config.yaml
n_kv_head: 4
d_mlp: 384
qk_norm: true
parallel_block: false
dataset: "wikipedia_en"
Each number is 128 + 32 x the weight over its row's rms, rounded and kept within 0 to 255. Layers, rows and columns count from 0. Numbers have three digits each. The size before them is the row's rms in percent of the matrix's.

# layer 2 attention query, 128x192, rms 0.0951, rows 94-127, columns 0-63
091:186124107098131134138126143133079173183149144119130139147157133165144111154179073128123089180119070124112132109147141127144071138139100125105143116166133153136082124080100149103155115157168168
078:071134094067151131146109155106196142100139085108101146138160118134085128128137145149097154102129127088168153111115098139160191066151171122070115090104163177095127179107128174160129161142110154
057:146089128122123190092107118157134129159159043145079104144184155120123153096136148102152161123162173114147137087097106069112126042123107142071123144121111109130119133105072168154058138113117146
083:201158038130160115172096120095115088105115112103195141140128147091108154122058108122096124141108166160115141177177185156165130127145119180096149150143115109189114084123092071063150090137138099
093:100124140090094102016196146145122136132141166118114146080124115136128142137210123135184145137123098094162084125103063074131104127146157099216146146117129123102107163095171110155129126118144139
099:136168062101119053165100155082110067135107093118192119194112107101116135118090117127106145093133183170103149160171168175120172112168140172136130158137103172156121064131096137118160119090167126
116:162189150163138166149111175128153114093114106124140116161100117123121134082113106135093103126148189165107123093192138082095175122190134146121016108150126124143154156172065157128120126065116116
147:102139166152092212143143101166164138142129120145082122099100135187155123120179156180140142210140137128116137101108082174147116075112131094133123098144169083143112207182131137110083131163070157
133:147129165142112183103141103174126155132169095134114157140134166176143143135123131146108159181161140143097120131112116074150137164080144128114076085166172132149153187166113170126076125166061215
152:106096057115139078093105147081155114154103101101136156158125108085108132128098105129179158107089089086169148177130161118153152186117123140148137150115148117088122089093175128170108091154172133
084:128176174103149110145110138131120089132056161142054129138116129132150138103104102179152095143125206112108135145121120116132127134136132146129124076194136128146175164203060150102118074104181072
093:084141158146123132126109125117145144083134081150086107158125114128130170096107142125150111111189123136110141085097133075151132077148140093166132069183145097101107166138108203137205130050146089
095:040097137146101148110134066096106187131111092168116162067102115129163057092133157111114135110124134126137168108103137082128114219152136095123124134145168135120199128197070159083133162101119099
101:138144153164145095215127135160123128101088157185116092099061163185137073092142136161171111143168158154107141133088081146141128133181146089113150191074125073175142110182080076154114147165151104
088:131153114128136114134148077108138159109101098094138195213139142092123159069138111124139141131127123135149122152120143105117068155132133085084150045172167131139112226171117139163125102113138096
110:165126139108113162134104168161156107140155138155056115147091092119144148093109154148077085164110157157154127115060116139171145126162119100110132132109161113207174131168067119117076062101160100
110:081138086079205114054151104146078112133126122191114125089135064083134100199154095099119152126117120088131158173079122162167169165155153099095112131144119104147169147111122119157082133189155141
094:115083190102135105104124078133133093167129145140123142114142108105118121140109218110137101109117105082135105150109171080072101154116102071131171062187117136091146213127104144083153091070176107
099:080116130125086120154126037158151091210118167083114158106122141082120107169117101123139144107077126132151120162114166178143148089123100155118155129067125149129119117117131096125067089088149105
091:179086148137154140098093124116177081132123102101198090113100154121145121134099119159119140158083098149154189048160158150123136137145106191114151197143125134097111122136104073156097146145121201
097:122122114135122127129132143131125133125102077157133188205101194108174162116091070154154140142149076126110114152115167117147134239142135100175160127178154096110134114161122167063124112101104106
088:122081136111107163114119124125172102151131117175137154173137139126145136165110170119161179128090144112176172125136167103125106089122063160098184122137076125115115134099143111130169138133041188
101:166134152136121164163095135146134130129128154136151087140159124100170133139074111132145098151126156148190108128117146108103097052125086161164088097163093065124135080069171114102178088182123134
100:170163164107163205169125128104085136160193142178119082093129100109109129071132157111119088134099225160163118130096093202098159116163147141105105107107127110152171129138053138111115107091114095
097:068141087083162122115153170096158072159149078125119171146165135092125100130060059115133155142089130145147128175082171163122143114107106159110119143078108118182130107137188130172103106160144126
090:150124125117195111101127108115150193119071123110131136170050151162110063140138123126166152141117219172146134190141110142154131139081115146161103205167100151115079048194103159105165119137146158
097:153119133093163079077071139126158118105148064076101131132110101178117116150101116105106198124148112147151082145152104160120108123153106128123149113158112135154042089145138138119173132095152142
097:126202079144105151132120099127120136183119111135168081103099139157092135118127127136106093108117177107146087076147080147157130122132144118110141110068154084129126120095143133139116129177111151
100:197083076148122167177129164168083120127166129086135159124127040111125227153062122122106111148089106125150147091174149194155115069118173130104082098140157158130114119115112183140137084158130144
082:131141162135126138128149152133207124078135101114134140119115120112154092122156148173147135109113186113167163132181161112108162096151138143173125129152147168126178127130089118073162134164154111
087:133169132082093150153119132127108148182146108083118160162135080092131140081166123154118159168079196111173126158130116104098125138097096196122058116104134122090104118100087126142065117201131163
099:138111156153092145203137117178101165048150118095076162120143091109191156090152054150097072146163145129145129104139107122121078050133093108146084095133141110145150157157054142135131097102138109
084:116178146077108167233130118187099124099135124124122137113128147130141142099134121147148166165110129152096120134107110177140113039137096063104137139147104094142138121216073113105121160111130152
091:129206112174124164073139107083152149179144106152162165130080115168128137152084149111143181095122107124136076153158146105077086115124066105136140074118110097100081168082211090166150115157111168